python train.py --beta1=0.95 --beta2=0.95 --weight_decay=0.067
Each number is 128 + 32 x the weight over its row's rms, rounded and kept within 0 to 255. Layers, rows and columns count from 0. Numbers have three digits each. The size before them is the row's rms in percent of the matrix's.

# layer 2 attention key, 128x128, rms 0.0983, rows 116-127, columns 0-127
111:103083111116121091105113128082200125127102188094062133163168124128166123088181105156117103126146157121140154140118046159137142162125135106158092135100127119104044129101080105132100143061134068137100144120115078195123081098078152119128095131111102104149167176146198173093129120117091079136105134131137156139141109083209131123144126141125134151082110165122131106137088077102152154201157
101:145152169160171141103133092106126181050118166138117188135178163137164140142090143125140146100169103139104116141144083131132134142166121164131165118157083133081154161172165141137118090123121149115187184117137081096162127095120138163154098137152152128153121099148074108116099093114185076204159122219129151129141180124154154158087124142123144101139116139127053078185058140112122125171196
138:093128100179144122152148117094167121157124140140092145105145156068136089061134080099133108178135129118149167095109063119089106111113131111202129126103166093086141102124103101075137062142088135161117093145155148068194105107147190144104091096141156169111139124079134156060146128101162141100130158117168159127067101124168117119157125112139103133128089155094073130238106137081094095133137
115:113116158115055178107057174113107187164102103106165109146157111150213139159186170196156103118109168136152117127140173118124120162138148105140132156152090145157091205133140150118116163091140124121134127093086122079113087139112105091105162123072105079129148155094129112069122129121108095122122165094066066172143151151108131159114103149140108120112135180123091185088141030126123106123156
116:135176148147130167139158132174055164119145107115188147108115133103067069177102135111126170132098083091106127129185177093120164097156144140066151109146171170108226108128193102134118069183158145123151141150148205133131140122143122122118135106145179110180143065099078088158151112116170128167126100165126130130145152194101081140101143177161143097161135108129115139167135138097164113108128
105:125096110124128138129185156110162147142120158125083090171103096143119153118140070145069127100140162116162134118102121160160093169128072077135137136087170055141132092090035094133156158135097125106051204106164112192085147136062127152140103183147119124074119138157173108161194082120114123126091172098138081154103127140139144095143115132043145141112111113107169124109144129096118162124112
121:126172151187133165108144129127083139099151161092150131126130118118120088185068120158119131130159121135070123131197158090160143158102152121133124139105163156117155150096200173120080082124189099086137119164138162174121085146172112103127196111094159092167144077100115090125075142136145110161125149110118128134165173177180126170158119126106125083113150186180047175145099113103149070075147
144:083095154078105153191146073173132143160110100199123075100127128113113096109135142155146126141117123055167171159080125124068159118110124116189158131216163200132108123148127122158180117217132194116207090118075101113089141115174163155115137136118107166126113168118099122137129109114178119135144123138142185092100084111117141090150190131129147127125114117107127176119085115137150132149122
136:201135148168147065117039153084123137089129168087119164119108120134151189076115136156117091138146185158120067133141140160144128177123117140135106124063073119155144177152114118095084141100158151172070139142094105099144101146150095141155105083157120107082169175128168137070106174139099190132163100113043090147146163118130129125130100139112103134100159121186097119134154167177107128156160
099:104107107131124112166183168121161073176148133106061101122073086145108119104156095105099118125111161138161121130106128120142126141138086060166095147071171066109112039106034130157092127084120093140099116114140164185114158151077125132147097158159102125112145163133183131160195105138107171098114172051112095113143122140171131098180120127124117162136098136144145141163157090075125153124079
119:126134102115141055157101182162098164111115155133143129132212082090118147088157116125197136167106135163096120163101094154119116091145126075157159149151078128189140108095181097124147139140173145142129105118174082152108115121083150086114120184161099118084131173144099137061154063162162044173155160133104154105130080097123083116093081143135132147135109103171105097169093094128149137172156
128:169151144063108085073094132155097081159134085143180141170148138106134136140123138134157110114131166196082151125079164130149089137118156097125140169123098113203129173123166168144180135065140089137153137113152108113108106120148101063063150167045108084100139167174111139123115125130105082123108141080119135159136115103093092203097091129103148142114154172111164185080137081119168165111157
# layer 2 attention query, 128x128, rms 0.101, rows 117-127, columns 0-127
089:144054179142129087065106134118115123141107143131130165197154099129109114106159139169204166159181092115128169137164144116119150078155169126108144057070136139122129098107128168103053130083111133129126098118115154136187065114114167145086086119073138159166070099170192130077130151051091140135165145158107079137129139090113141106144118105104161078110172163128159156126113119104120144111151
114:137129150143203133138123080138096197109071117169171103079041154192147130052104121082144147174098152100190123134118188156170098122142129152173150095090082153128159121090151164160094157121153173114156102062129163107135154148077128125170077122126123109153096149141113121125124132124110138110176160110111104141127117103106133123119141095102124127196210102122079135140155127158148153057135
118:135121100097131153174126160154158137187137115161110134139159154112163106126170133157058097067103090155118136107101109126126118141147101133124135143138098058151138081166143128106225164109112148182169074111127103123100145107091103156091175105212119103103162165081080074152142145142114185052103137115091143191171119132116121131126081146139149163153049127094154108091104125110097105143174
113:137139174129108101116098083160124120096074170087125041199100064101142155132131144126149125112100161101141146161156118116137050075133094143093154128173134164144088100102144085084104086150151135153120119154130166094182128088190175135122110146109163171092072133121142086101112119155071147120135096148113169093157160134100189155161147095191110085138137092169108092107166140157137096134059
107:176134059089174127133132165085160085081146169126124159145152155155202162129104141150109114115142129173101110122170039122110171132191130069117109111108149129157109138176111020119121107082120136150134164144136120163154056128151129075132138151120136106128109152148154126127089128146149099162149103178131114143158114128161052167167102181136160087139110098145111170129050073126151143109137
116:122148152032154108173071123183119112136096143115088131134107124092155082116121087111030093124112097121136142147124103103126128132113135125126111131102109104106155121114104148079154124175159153125113104157112166100105187124138161143138155111099155129126135172093158112141128103164078160012143164124177206154212109101115141128093172165176163048127133110142122104115155134130066136146139
146:119118186168129115129178083095150172180121137113176113128064121191079179117124101142149058129170158098125157139148196123192108135091141158138151129207102144155150132143141125096143193109117197139104101083104136085091116140138099149080083103124126130103115138109143097159116145137186092178098117100088128140093132110083152059085126068110125160164110092129115121090162123173159079103121
140:144100087112131129130117188131154108095175114136088163059155171076141139141181133116070147089109114141140101125111075097057145152113111122141067100069148105079160143096077132184137115177169097090142149152186113160093116118126150105183154158178126114160159085123126164113132064093098176117155122138159125129148117147153141132164099150078123163089096148060171173099128115066076156143142
110:114140145069191208175104123073133097073133093153121125102179180132194082119043110127135137113127143212140085088150072171124190198140122131147120160080119138160132145136152041143121094099168143131094128138118147152152145116151133082152172137115137089126102136110142144133124125170130119116153111146124093093155123090151114133130132181114130108132116086194124106167115117075156124061158
116:161089135114110120134088154119170124196167148166122104127117142115180078083181164142134068144055158141174129122136108112106120191143099099151125123103171143185110115103136039137124087153149116086106108090095116095145097046174173099071101116110118162115089136120171144174065138146130162127114098134135132122129067147152160105156109150126192163085081099111149088158095140146086117129172
120:132127079152147161155097162175105155112137076118133140157115168117117106116159197151119131093100092157117122090094098096056190138096111127106087113100150090116068110171167126162159127092094084187114133147131069175129150144072141098168184137114165129110184122095068148109137189136134105110119088158118133144165100164163123140113080144209115141105069175100137111197135112119129125180168
# layer 2 attention value, 128x128, rms 0.132, rows 64-106, columns 0-127
073:130122180115115137145129071133127150107244149213161146152142163128125082147117122066158133127113132176087108190121091135128136156152153121116101128146107121189081133099150134109199145153150102117093156146136128111157118166068155191178180064124112078185150122114138127106075099115156132139118134132116102104166117099123113110164145129085098160168063141150136058096151184136085135116127
078:147144151140156084102187113068155150104097131206129089133147098178088135141143088146097119132200171115135126108131076159122135173128124178052174108144110113074136124159047107110133162118118174143105090102118140156125184159117149110176082132131065143023123122172161194127101126122159125092159141164162107098127108131091133088125134058164173098098148120129136150151119117150124139130116
071:153136121108117101105142201115133153158127174127115174161107134113154097118114120166136152110136085187125145174064101160108152131110161150167116173159115076123148116148163121124125115163078076193090179180180143164166135138100120063123119102176132115120155075186090115161127166106147110086156110177142167124093149073085118103110176052057084126104119150159164079118109134112150111102178
077:108113099132145138197141150099120119095087101120119135108103144119130142094158153144115168141132181099145136083140137120201163127092140041176083131164180150151137116108175163054105201132126173112120089151171171165165079094175133133151150147139113089141110164079178104147112145075134134102173158122099133137131100125135162109182209099210113116131103169128148141159137084165125082113092
078:163093100170147139100165069081130095081131167146142111168085115162150234164132085113147134124147173134118143104132113133137155106095162160124094128112096071123120109147113099116097141179138121131111178120178171132148146113102111128112069171171146078097088101145116109137167121094111141170177144139102104120123102135090180213106196133122160069131155080121165162104188128199078108122111
075:158135109085101139143031106153143116083120090120112119097113147142094125035120170148077146133150097075114141106157144115135126163099102104116122135148112087102154071153137125155101077129142145112181142175112084113135174107122124130075053139168154198072128150097139123091055103124127115114136106116137142178155151130163193156153121119191105133137099111139157201151062128145108060105125
073:137163195053171141096110124124161210149134078110106126151151152148126184074080114096143121122074049099087129117165131185123137137139127137113128152106087096096142089121143208115145097144064144124171169141119108124148143146098186130149088092136189164137125100121112115126093089086112096153139142118125176210100095136125115174129092107099211098096122100151162131155120134137081121117132
082:103136113127143210149116100149138134115098168144106089110143136131090102173075091086159112131148137160138114154128155136095107149153089239158107160076103106102124136085095114155159141096038145090098105141123140131121166116113143137163078148185144181134172105127171168137138139086147110129095143124158123129152138149151134079151097113170202117127173106090072176068130113121111215168147
070:154127195126149094107166126045111081119107115160159066132092078205162197189133121129099159092141095135116155132129127141107154091160112149065086103137159094139166139079159093076126108093104101174144084092134187101216111137137090130124116127136115088105118112156142103147166108082107112120162125138110094166155119097085116135078127079124160152106185085154161129107116134190100129123155
085:086103122103063201155119141136182066164145052162124171117134165154120153137110136113091129177116111157150156048144127082099126077146163082096148104143113138101134123143089175151122163155098170105116192127112124141128117092121162150128091119098139137155077166161146084174130087110168134124111200100149145178130093102115202158093165113160149094150106099158153163148142208165102110121135
082:086137172144137150092156153148146165094116125183110108070152117131146054138147112071133085127106124155134153134166140161148094113195101143111135120115129143103134166197119143102185124181138149154093179111096152164183181152127140167141176109153067147089090125192144101061131088110113070162108162113169172091153065093113167086075121148097165156117173097148141110088149110099099125111154
079:143139145173096068121156188112093124135094225128130153075085137115150134134130083184058195076135144098127147153177153143135066155141108128116150087125127123155135132126147140104149140114128136114165086121134146140106184148164110157161111135123111184089137119116090088061117107125164117150157107160102132180099136146087031150124112138074117163116147195082118159150158069125118175175140
073:119126114154147105165124146083198127102169166117097130118187125172135168127042121125062118114089094094084112091097107136140121168107167086137123096127127121156049110091161057084131134119136176149148137102089093081107158123175090149125105133127160128147146061117135125116075150195125106078112086121113179165173068090157091156125097097155120101054133149142113157134139181120121096155140
080:111131173081106080174138146136112153122148124139169177090133121201132112152066084115142081153203124173161126111153087103126065078168086124109139098192092109131117154098110128167166144081115126190095190122110079139134115143165125138097138170128118134141110162157096216128160098086157088176163127121135144140131122102118071082062146112097116108169118103102193154104099160114130119159132
086:151137142150093074103157178104120120148114174142158123089097132138153092129087117163053149079138119154151138111123149133109132059116107085127175087153139095081184147171123093121102147120106175177092158110118120099124181141157079109093032204142111121080095177154083150134167082078133112139168106126114129208141149138091096129100123094078137134119161153092140090133158111115117153119196
077:098136130132101168109139136102136111054075154117076167118162067121194149175081121139097231168157163134179147160156095147134109148140187185113094136122103060176115137125119121096102099114105115108167123152125101174132026172153115133134144137143158119121144109152155086114144122087197161099167135119149120118077125138086128147120121074119154147111125137087114181119098119159084124184114
073:101154120094215130206103107135124119066050090078124132105125130067080125109145120105174105184128140069121120150158135136093158137072170120189113147112137110144120091149060163123108119098104165158135167153149161162130140143122123134105126084177089100126110150053116175113102167164115115092122155092158144104110081102144134154151179125171161104117100147094071169158144193109152136090131
072:159100144181097047129148107095104158130137162132166122084132103116116181137086124115152109092174153118110117173185118091149098111142090122103139089117092095124138129085218097113106100157158066184109054035144086106142150125170091148116146136104107126096107130131144141159100115110141150150163107141101087144106113088145082163158163146090099130072089204180121115076113137162121139173146
084:132118166128170158112170102112119186111116153192121123179144106170140103180120136096201091141107160158126090187146106109145096217141134132134108148135085087127167157102109162138130137101157089110076071094074094076122160180091105104166151132131150146097121078114160161121135103133103161102124148170122063116169142171141104101105083079117098167116168126096134065078094071104145163151153
072:072118186139128135154144096175117141133111119114164104129153152118120136124105171141124139130120128069143035123144171077176119116137076131067157093121187139137145105128163103126084123125179164123109139034160107120160085098110060121165171106135136139160114131114134099120122109128100138212164121090189170137105171143143103195101151084123198174121132127074113075138135096127162137071136
085:146192163131155122075132159138137160146125144134163120213136121127137104127092129090230137147096092161153171116112181138142140184136125124170175139163071131138201151095142126144154124144112082168108153129092092066109121093108104157142150107137147117145126109173077131139111101148079169133099104167097156146116137132121123116090058109091166155129140111101131051110182097090117194138204
070:114112117136151100112107118111133096122138083123114121102056118082164113122129186145176104126172186139130131124103134122123133074118131101157172109116171153113188112206117105101150155154107192143071079110103160157119166095103140114137122193163124094215113168143186104128109160129080154156118136109104054148107131100111156230174183150096106125091139123114086077146142082130120088139122
079:114158111131107132177113102123112132070164130130119150028162100140116136122121118097093150130115157114154103143125088135126180110161144088110079063119164116118127089123155109101155117150132202128146091139062189213191180102156145125126123194140087146107115122096178139114129138169164167127094145082167149091168133072113139130141118139156126151085119109170118175151087180180092069176118
069:121151121137160074135067094125118163125172134125148170159107160141140128188139152161144095129223129194118117148097148196146072181201165096120094109127091144145120172159093103144140129184123133145108172075160023119088084157125115140153133127101129076157092149152094114129126161159088124099104115105088107165101114091091166153160166154131112136136111105158123095087128114087082150173114
079:132140140122095166142145120098024123106120127150191146155111157165130112160138132091081142149167111145130180104155129115136154127133155101123127124122131073118147123190131162063099151158125115119104134119182110112135110176123123102109158106088130119143147163142118164164222094088132107139160131130103132133171133066046176116101169064183161123118034099147116089143161140187125108195094
075:160109162137131091135131111107181083122202158120118113143074150165164181141143160180104178096129138096158040071127118118173115135109167138154120095118161124133104079124165133152106145048143135073108090143127163117115108047110151100078071126201147109137106143043188105085103161101127110087152112109134127173112124116191146126135116104131153131134124138120148101204140108098128140128159
074:128109181122104120092126180134128099134119117128109129118125145128190141133096094153084074142169079158133061095191075123149112075164025126120175102117157105130123087108111115139181181107137165138154114156145119084115102201106099117166094182125172121155119127193091137108148149101105076177152125151117121212125178107148076206101120112114138123102137177131141126144127082118113123089120
078:120151148147218128109124131107144121138131096030080151089131142106129153164113162154139172091141162130115119153099131158112139152169162139169115083085133112144165189143068169143111103113069076091150085171186130134100089157154164132133098118190148086164135133115129132187163202114104113108143109105125090140100049126071183094155116130136154135116084143086141143135144146109117121180072
074:092133119104143144126132056132106134171198167194126126160149120162198094163097128109158080117114145147124097146102113128124151079121129133139041131105147106166174157126110062135164109163139149168077155119169066126130157133047148110183123122121148126138125195158160106172132135132092160160125159145121067177129174132062140166125130098107194102159114147146155076121135064128100165123136
074:121114110189079138143173077169117126116114159130115131144061122076134106175147154189116122090151185128152136149034152111163074092125124144139116139095079154102134133150103112123116163084118123069104063131168145166172163093129146101168138167127130130142173083145160094145128165084120141139127158100106095097107127206079170126137199110154109120114119102112076178136137071190153166153110
075:153138147144079118103086140098071122094135081156189136151160145103122201134095139119035132162110076138163139127135129090099125116174148124108117101112140078097120135120198088149089121186110105084132160120170108149126107134129094108122099142116127100122146115145086117151144092147144118152122119158104163158155115070118203152074107061137123156088060135191133117133089230149166086148157
075:126116148186158096172115089176157119113129168138088099139155137152087067179184172184106156097160188154163118111103156135117150180119133115107133115151121130164109107127108113139141146083157111099159093131134106095113089072165103072169108113129125112110119125111154124112089167120107129078119109128126136140105163109141173143248131074183187130097070182101111119205156073115118165113103
073:113068142142129151169069143118116108109098114139174065140150156137050154111134140117145137096189197129204073119131120100064149136131177155051098092082065094117135128141095162104097101099132104184155112134118147132170151132148166120132146113152077141149163081112195117080193142115186135097104114075174153112108132139113146116133151069172151124109121135153122114163131144113110068116106
080:166053100156120118128105114118088081183170115194159132096114109183128076161167159131110130107161138143109172090146114134137174122138177112062137100103109166167150124172033126129166157193161123127098104105119118110066110131098114122143136122151091108173124150145186078105140118103127156136103129126139092187164170089117194189111148118174151126111147159150122066136147097147091157070136
083:135154144109148139058102089101161135110162153084131137158180132108135090163072135144118183117107148096121062171130102111137090214155089108130127156121112007185134176137168113147189138117183125129165130153140193114118140105126137102105153156093132104083173102163071178138105171151129144155107104139096101105067139190093140133143141101144113163133131131103112122127122091100137186164157
076:136056159163185135139140110181101178092112148104130127074149189126103151095120098173058122145102116096099062153133125126123049191187155131107139121127131136172089109154100070125129102109141112075140147094115113138132109162154160146120123129153094130116116085090116101086061103120171146171196130128156125135117134136160082147144186174148160127114206125150106154185135114162122109079071
069:139143124132195091100154124115170137135111150139097097175163142123143145120134112125174138119127214161139140116169154113173140077091073130127123141106118173170102153174075172108161146152122072115159094103133129169134121089112155156120131104127119076146069214140157120120181158157185127179098113146136109075081132130142163130198153136133135118089237079102128128158156076144081137101106
081:116142131108131101103072188061145109142167111163141120077042122151138092147093058168101166141165186089109097141127135127166139138161119116109167121116110183116167149169104068117166156070173118180073127115136112125145115146146086161099115135153070130183115136137095155119044153122141166135168193159152127104132140175111142150104129135140087137160144152166151147110099092068167138101186
074:124083114128123138202141128117090169133183162157123191107152170192095149072136113187160125162122118081152148114097140094133104187153111156113124101218121141152112157146145114112115113078166175094147072107154131070153112131152130208114146109117152115110127144133154215091116159116148109148119076111125098113184129088173080151121174133117119065115125097119124162114142157161103114194089
080:093103135110145073178143144165122161134147090094146137133113146098103120087166157127153106116173197094130087127123126131114138115123068115138109106153134156152099150133175138156142173107139041169122130086146128139177093143131160144159209095134129075157082165123137125128068184173106109132147112054142113080157153106104122060149185126186077104124063117132160143156092181168147135063117
079:123102105100145157153101117131115074123082125150173077129165212173121180160107148106146115195110167123189113104144155086104158164161141191101083097177124135108119134080116179139162168111130135124135078132120124139110111137132107183128164121122113155131104150053208174136120116148144194083119112115127058114133175126161137141203141179146140157119127134158125165130077168100160150132066
076:142114113160120132115166115117094141203129167188133065086141166203120100055122106137096135136112132197161184137094167122138120136156088102123177076109109115085158130162082129165119119150123139145114133058194105145101146200162088139156107133112050127080070147130119058142130146135127146164149112139128101089170144134136118089174143110124141059119150138165167127114101123104148115062134
087:121129137117164163066160100144103199132120175147118120139129146078137158127145125135142168136150118138147206132086129170153122127102104112108110155092154132062147149149099148099127156187132107136150155113165123221116204129130133125129143111135126182103094081120148065070169084150101177156148177135100133103098115126075184110111156127111142100122151073084129151064144121187067056131088
# layer 2 attention output (transposed), 128x128, rms 0.106, rows 64-106, columns 0-127
073:075148129107122145068152124137160101128132146126120060110120144084106127131132134129064065147134059107169153130098146080122130224147116095148087114078118159124189148121107100105100197163124176134138179100118162130099073079159129143106138184170178149086138132143142111167180126200090127132154116127172177113120135133113168076157092120184167127115133063120172134141110109101140106142088
080:129130120129166187122071118123089158153096070139128206147120198139147177111094110144120128162158094155160157079157105124147124119126086128143107159115166139080120125120166071153123127113126122131094128158194084080164167166105108057106101090140101108113147160119124085105107150172130181160112138080061192060116122104131178119076152148147113160082117112180098141149128083165123117117199
078:096194101116092111116158080121132160145196130076100129050115139136134139126107118118067099099137117109120081138146126125129136135111115098146119034216106185128109140119135136116154154164129134146142154158106170122113147159127100083096162137167080114088119174158083078187132083171148127133122138097137161105137176168089126155119065130101163155152115136098124171133182134137073181199184
071:134125123072097119132128161090176165121081118099157092113142155140163130118135144202191100125150086143101158172118138072124103119120138118120138115133185160115024136115129124114115103144048085157133115136126064095141121087144184131090166106058159125103134136141108116089117198111128151147058095128107124107091208207105153129130144149165121169120171062122143170128146121118159120113112
077:135187209122068137075124101118113115186131092109107203158185148126162044170105136126131132175174126188069158101152138125121148119158148116154148128119098161148148101133111096120158147134120179180146091144107123121074085151112127133108198127131119095100165131072137156059126140080112115083050146138096153094124169143116139094158150118094107123100118126151119121114174120161145059128080
075:087093150181106221161185107097154135180128116165114145142135129123165097172157119145125106130053116118148099165100121101123101084140074141165099124167150070136065094135139071143155129109083131140094151070100160120112176136091152180144109138118133114151104118155169098098101156151094147197147115132125105122163195091167073139092095098081101070124156174140114149135144109096198140143151
070:167149094127102167123098117077162090156145133202146133148118115085084092147079165129122155157144143097160112164168117182087105094133113049167058101143169109157074157145071078138083151136132116161142120124175148091148116130097115128168151138167092128068123167176129183128104118152086181093129106144157139125097124130158083140119073162112100096148155146165143115173072083118182123141193
077:150143145106210070151170073159097097137119087117182137147100170115178115107148165137048163157124157127157171097123142121130108141072195089066163106118170148112176174156107117140137139095129073115116199080117091111086140149110118134118139099163091137124159135134197142073135103158166097134150132117133082175083101159175119111085133134079099117084114154122162102137093134080116168162116
060:149127088078108149094054175187121178114067092125147166150167185109082086113085082130112150152160149129122104109178098106148105174102094087159093108131061180179114150143100111114073142111145126149165145186138146111129151137162135161185122141175115153137088150095114130072087118140150098140141110095143115076093141155141138152139152108114083135147058114207158115176154152144105102179106
082:149093140152096127083110121086159135152087124132134149101121103125180120118130120152142088126145121115120137116061124151171136151123183122074135173189198079124045128140128061114132163108121127134138147214128106081151192098114096133096169114129107154125152156102110160095224119155097079100144155159106174155119121136126105118202107136100133115078147174212117107129085106121096089158107
079:188131133065129127134120116145153107097169050082108124134048160163133143128154067167119061069092098112104131136123129130115117175144141144118101154136102130092120132143177120112157106144160138153105064168177133095087119133117151135147135115177156132121162122100091146159174210186166170054150116135106108145152059143115135145100099099121058134163083115139199139170113156145142139119078
076:100172092109108157130190172100103158081136091121165089207150168148081137154076151111159117155170127136131068095113099105074118148086145128121138119124092124140154126124161169117115069153152185105172114150136121150115120129106091147215129099119178095139173148152144145202140145124104125119140067159108128100131092035164108132105171098138162115145128128151080093189127109086130125058106
069:081118131111132143037093098151068139107118134168131110194153103104168134167192120117136125120159124112120179089097137153134137085131136105080121158106135085136117123110100167095129158047135120123103140194128164130197146102160106176095109203135159108037138189077143117153118153101120149154141150130157104109115170130131124119083135173106135089194143062152113113089085087148159128113147
079:154143085147074188164147182167135091142126071137124139115089144133126182128167074149076100131066122155122178095068157143122081144123130144152203168101188125175195168162128109101142122153140122115187097164118092071099169136121124127093116133122118108068077099166155081116112129099147140101132108117165135102095075136168086173183136169113166124086148134165131116135083146113084164135111
077:120114146089138104173158141074133117134170091116170148133156061136134135106128078111141083143100107129144109108150148150140091096115167147146159166149045093160099137092112128132070112198125201069187106143155099124130175105127120102139160093143160194107102108154133144119103084135135106059102132127145149105130136110150094201099190129104145128101079140215140119116199125179107167085122
075:152164129138152130105072129145090152137148156107176177189079156134155142144114128155128140094115115162092090130095171122123141126109076157168156114112141114121135167127035118139149120133086155123143131198111147088095173163105084101127153116164099117143060190107139121132144115126078053134141140097080100121104197165192077155098120086180136138102190134129090116137105148038114156094138
073:153108158152147141120135160141145179167213170109112180180108121102171139105171129158155135132191143103108110147112126082134176097089101140109104105138103137172120097111245061117091070087082150136161128168075083146159083149143169146142110119072094152127164162150154131108065133165156146157102118141110101109144138099138104101139092103119111143122098124057098113127102066154123156157166
061:077138155101097070118133159161086098144121131125112103133163144140108078115192172102077178151101136143109134124109119182128117146128119127100115194100151145153120081188110187155099102137126133117159128161135089115088141133088112073178160125143154092114128125095156114044113185215063142092119132155133181074104168119129216122078122163148138148145139099127077140121192153156133111101114
087:137164115110113072145121136123077076142149108102116156114125152155080156173103157095086114158174089121097156112099158129082163154079099076093182134145192129119094157135115115149137145121115094117120074070141145135115157154128161141123043163130108170122097155157089123164141144134202125155149138101123213096068124123087138104159146099182123071109052119153174144139142199158144148174132
069:115145101126131110111083151069161092163122142124173094183125118106092179111117098089129204159117173107131152093194111104129120121145170131187085140098093116148108129103179159174165081108119116126141091192156139176076150131066184163127104130154161130116111111131116197092173094185144105106068145126070107146128075125081134093115106130145079153178135152109149192125119139072120161126151
088:109133127112183101125109140136185117085165128176120079114146073138070178124112186162072130101117167153044108187177100077136122197139142128142139143134156179153129160079145092116120110106145161138117113095119168164161094145122093094081112142117168151112132128120067163159094125110191162128081144085159119098077089100118103135127166105122164087097119202113166114134074175139124132164094
067:148088164121126086160102095127150168191085172118147158168178099114083183131158051145117091111140121106119108137160088092164083100146123126129090136120175145135091086095104161129111108146193148123185079114198070096142098160145097116138145134069115124130125092134108087137136160142120083137184069209197195113128100151109134107105153111127089134138138134105141134122211100157141132126111
071:147087093071130125131125108089090179099096154097126114189148142100127105135223086154130096125093081158099105091140170136146121096131127105126146097151139107108136154160084068128146128137128147119130133161174167102108131146105188150112170184096128123129182153096172073137123145091080094168150070208125131169131122080173188199088166123116110115178108123086096172113135116087148111138176
071:152123118140146108100128202200159105127151139093127105076167114123149141133160124141074081131102077083181119117092159140128127122151144109147075199130155144187143163048144192124131147083176160111124014133143148113088135146166163121121116093129101082095123101132171138148179132095155120172133102159156120102067080116128160108123123081109132129098166180166121150088122103168118126082125
069:121130180128092113164146142046175086119125138090110147102110132200167141035109128181168155173122106141112129155123110136189133157108168127207119126182100152123126164088071116171082161118142158143102116141083121118115080116116158153172149107133135067084117110104158155108098149144121125181170135030068180127143113107172131108156104083171109149150120098154146123108111107124125109093122
076:103161104146137177128107149083145138163106143149160142143147132104092064116176067138100130181152082159159176141154078109124167142091109169126127096183065135092123157132147166100082096105093106164136117108147211159127190100091129138165164113099136182116118064168125159094143076163126036106142150159150144077183176119088135135136114181095124092126118132100146145109087095133141125100164
081:089137097106111171110162084113113135111111136180121153130126171132105127130138115087112108100087191086141125118161119144129095063161187111188130132101177134130149126144076133141101100218156190122154159134157130106155153155128095220166103117115186159090112144112136124100161056134127140083128125113118104097118100178147110122134190132139075140087089082101078092170081146163126133069068
079:169111087139157116152086177180134099157181125138183095096106154170122150088124164196109102141131081135137104099170201120133115081092097107119106121099093185150115144094114178081142142121161095094111122084117098106111091085178109125103162124073135163146143082150158184100096107115125127105168133137078138131117210189167122093115086150136146155141144157122095161120047136168081152082129
077:108120166153076088131132119142135098141131135133089139170112159042082147103193079088043145171111111165157136149102168132193057088133116091138129111118098107109089130149132148116158176122083164132125095107137159157122109126159142177091120092152088079106148099137086186139144124134091153113153097100180214120095143156119167153127174104126145164103103130196139194125120131100113116166078
065:133089216100160120131133162140133119133123155113169134103098107100112100119091135107103148136132107181138192125136162140156179137126152102134179118136129153064102100128142213109130130165120061096121171119136069105075122125122113094122172125136140087204145117101150091206147122122200112119134043116080128119151117143107200108133138097052122115148164140143160124111184094133143174113077
076:090098136134140168144102107115148106141094137129086105131180076123167124096180161116129133154134167105078094137137114133167143125082071141202149204205131111186138131119082136128136124067145160175089134152107124041106185077091150138157155085153155143168131126145125170109138081128106110131095129101063175145106186145082150108078115038129120158137142132076152132108138141134111149116140
081:097120148064136116076147115086155139111125203169134141111159123081067118048134150097109095140101089150113164130080128083163144092170137103066077106108092178051152163118151131153147146134122096163094166163176147156132146166087153139166151087171181150132125130146117127145141159127157155182140157220093121089111138102114079087095130117116137133121139163147100125117108091173097124180174
069:164144104117142147076136114120118104139100168113132132135083116147162105172137094166158113128156152224182124094109123117150120078124122107157053177135156156096115111142197116092103061089105153108097185138120133073133186114118153122133102187138167122124145159102118143143124181105105059168176113145080091164045131137129098134157050139098107149150110163118161141100180118156085108172133
084:154124147134128124146134126087119159154073133085183136128154197129123173109145126104130113125123103124118138134091141157132020123132125137107123125124125121104132131130096128137141157058151152118157130109120143130159148092171144149152123110174104156167213142108063106169144096118125056105204172155081134092049116081083056065187184085102138165153086140144128143116140144153156071126132
085:106103137072116137124171155149114092124113108138134077148080126073133117156139189130088144136137100146105179093065157118123146059143220153172118100096098175167133125092104105092109128108116188134065083126159122149090139094113072194116097144112144118122137117168161106114152140141160179155115107100160176172189142134110066147118164068142186154184124145121097102084106143176145115156104
066:096151105149126118100110168104134154135131104119138122193126128119152118125062141094180126124138135170169177153137156189119141125083098095188130118060127092123114105117164151187121117136102129164165082128150123105065055129118062141135109134153199165132194186177124130107195107105078065167061104179073096106133109118113124123121130105130116101166096105116151124078133081129170139085133
069:108152137149150077117089110157101145121049096086138181088090124078122119133073139138182105072141105182136122127162127149141118172149151162149166093096136115150138130118123148066125101070122120154070067088168023142146140132166132105157141106169111207123151083108160205131120181143101101113130117152109124124153154146102096092121163136145139181096136138059075122145146130129169158150115
077:116162064152172147215207089176137159126120127091114157130146140144110190119162111101131076136185103142098174141144111077163097159159126130105065139136117076153080138064186151161127132119124146096171110159082140132111140088115117157107120117100113137143127154137123056091114114105101108112132116065107129099141056123162175133072121147107175140105136111155117128108140182203175179132123
084:047134159111155129121119096112130133104082171093112124095143161116160084148089096136087105144152148161140123121109147158173163118089055149122143141057184202132175124112116103188170129164202115122087082160095183118094123121121160125165140161108195126077120090141165140098131099130140148121088122160133118162092118144161082125123154132126133110135154137182151130104033061101119149083089
080:133128103102129154099148125130139142102078119158143114142160179160165130090159157128107152137095115107155135106111075107099189164163105102115112146043134148110095064139174149099138052160111127088111115151108112144132112130163146164158123179141118157145128070134073137160128148130138215146066116162085160149090133172090188158137068090165169142124147050090112123065113104115134195169114
084:102126100139150155150068134121139124114063153130123110149176076112144132135119157128129132132132102174065113121040141122096133103132114058139168138093165171163135126219154114174080116112093090111127134118156106097113144146110197141147087171130150161175179082117164110100141141130082111187194116134134100111091047182156111134158124109140117170054110158164132165151161080111136152145110
069:089131086171158115115126116110140158107139069124056166058148161114142153130143112072176113174158153093157123104146092164115120088113132135139112151096104171030101106158114123117170148142118109053142100097091088138088137128060178132101128082194155205138159161115094141161143138121120115174168178119120163161084152149133143145124141149148156161113149181146090120097171079141086166149117
090:126109126106129140163106102120202114129125134146100137148110128110160143122124167136079102135175167103176125125116080126097137159200176166143187096058159081144139077096150090122145095140059144153088126098120119095074080173105100046153159142154068102147139127137152203191136150092146077132125073158117138119152160103137133098140161114124080093134108160136163155158120162064154162086149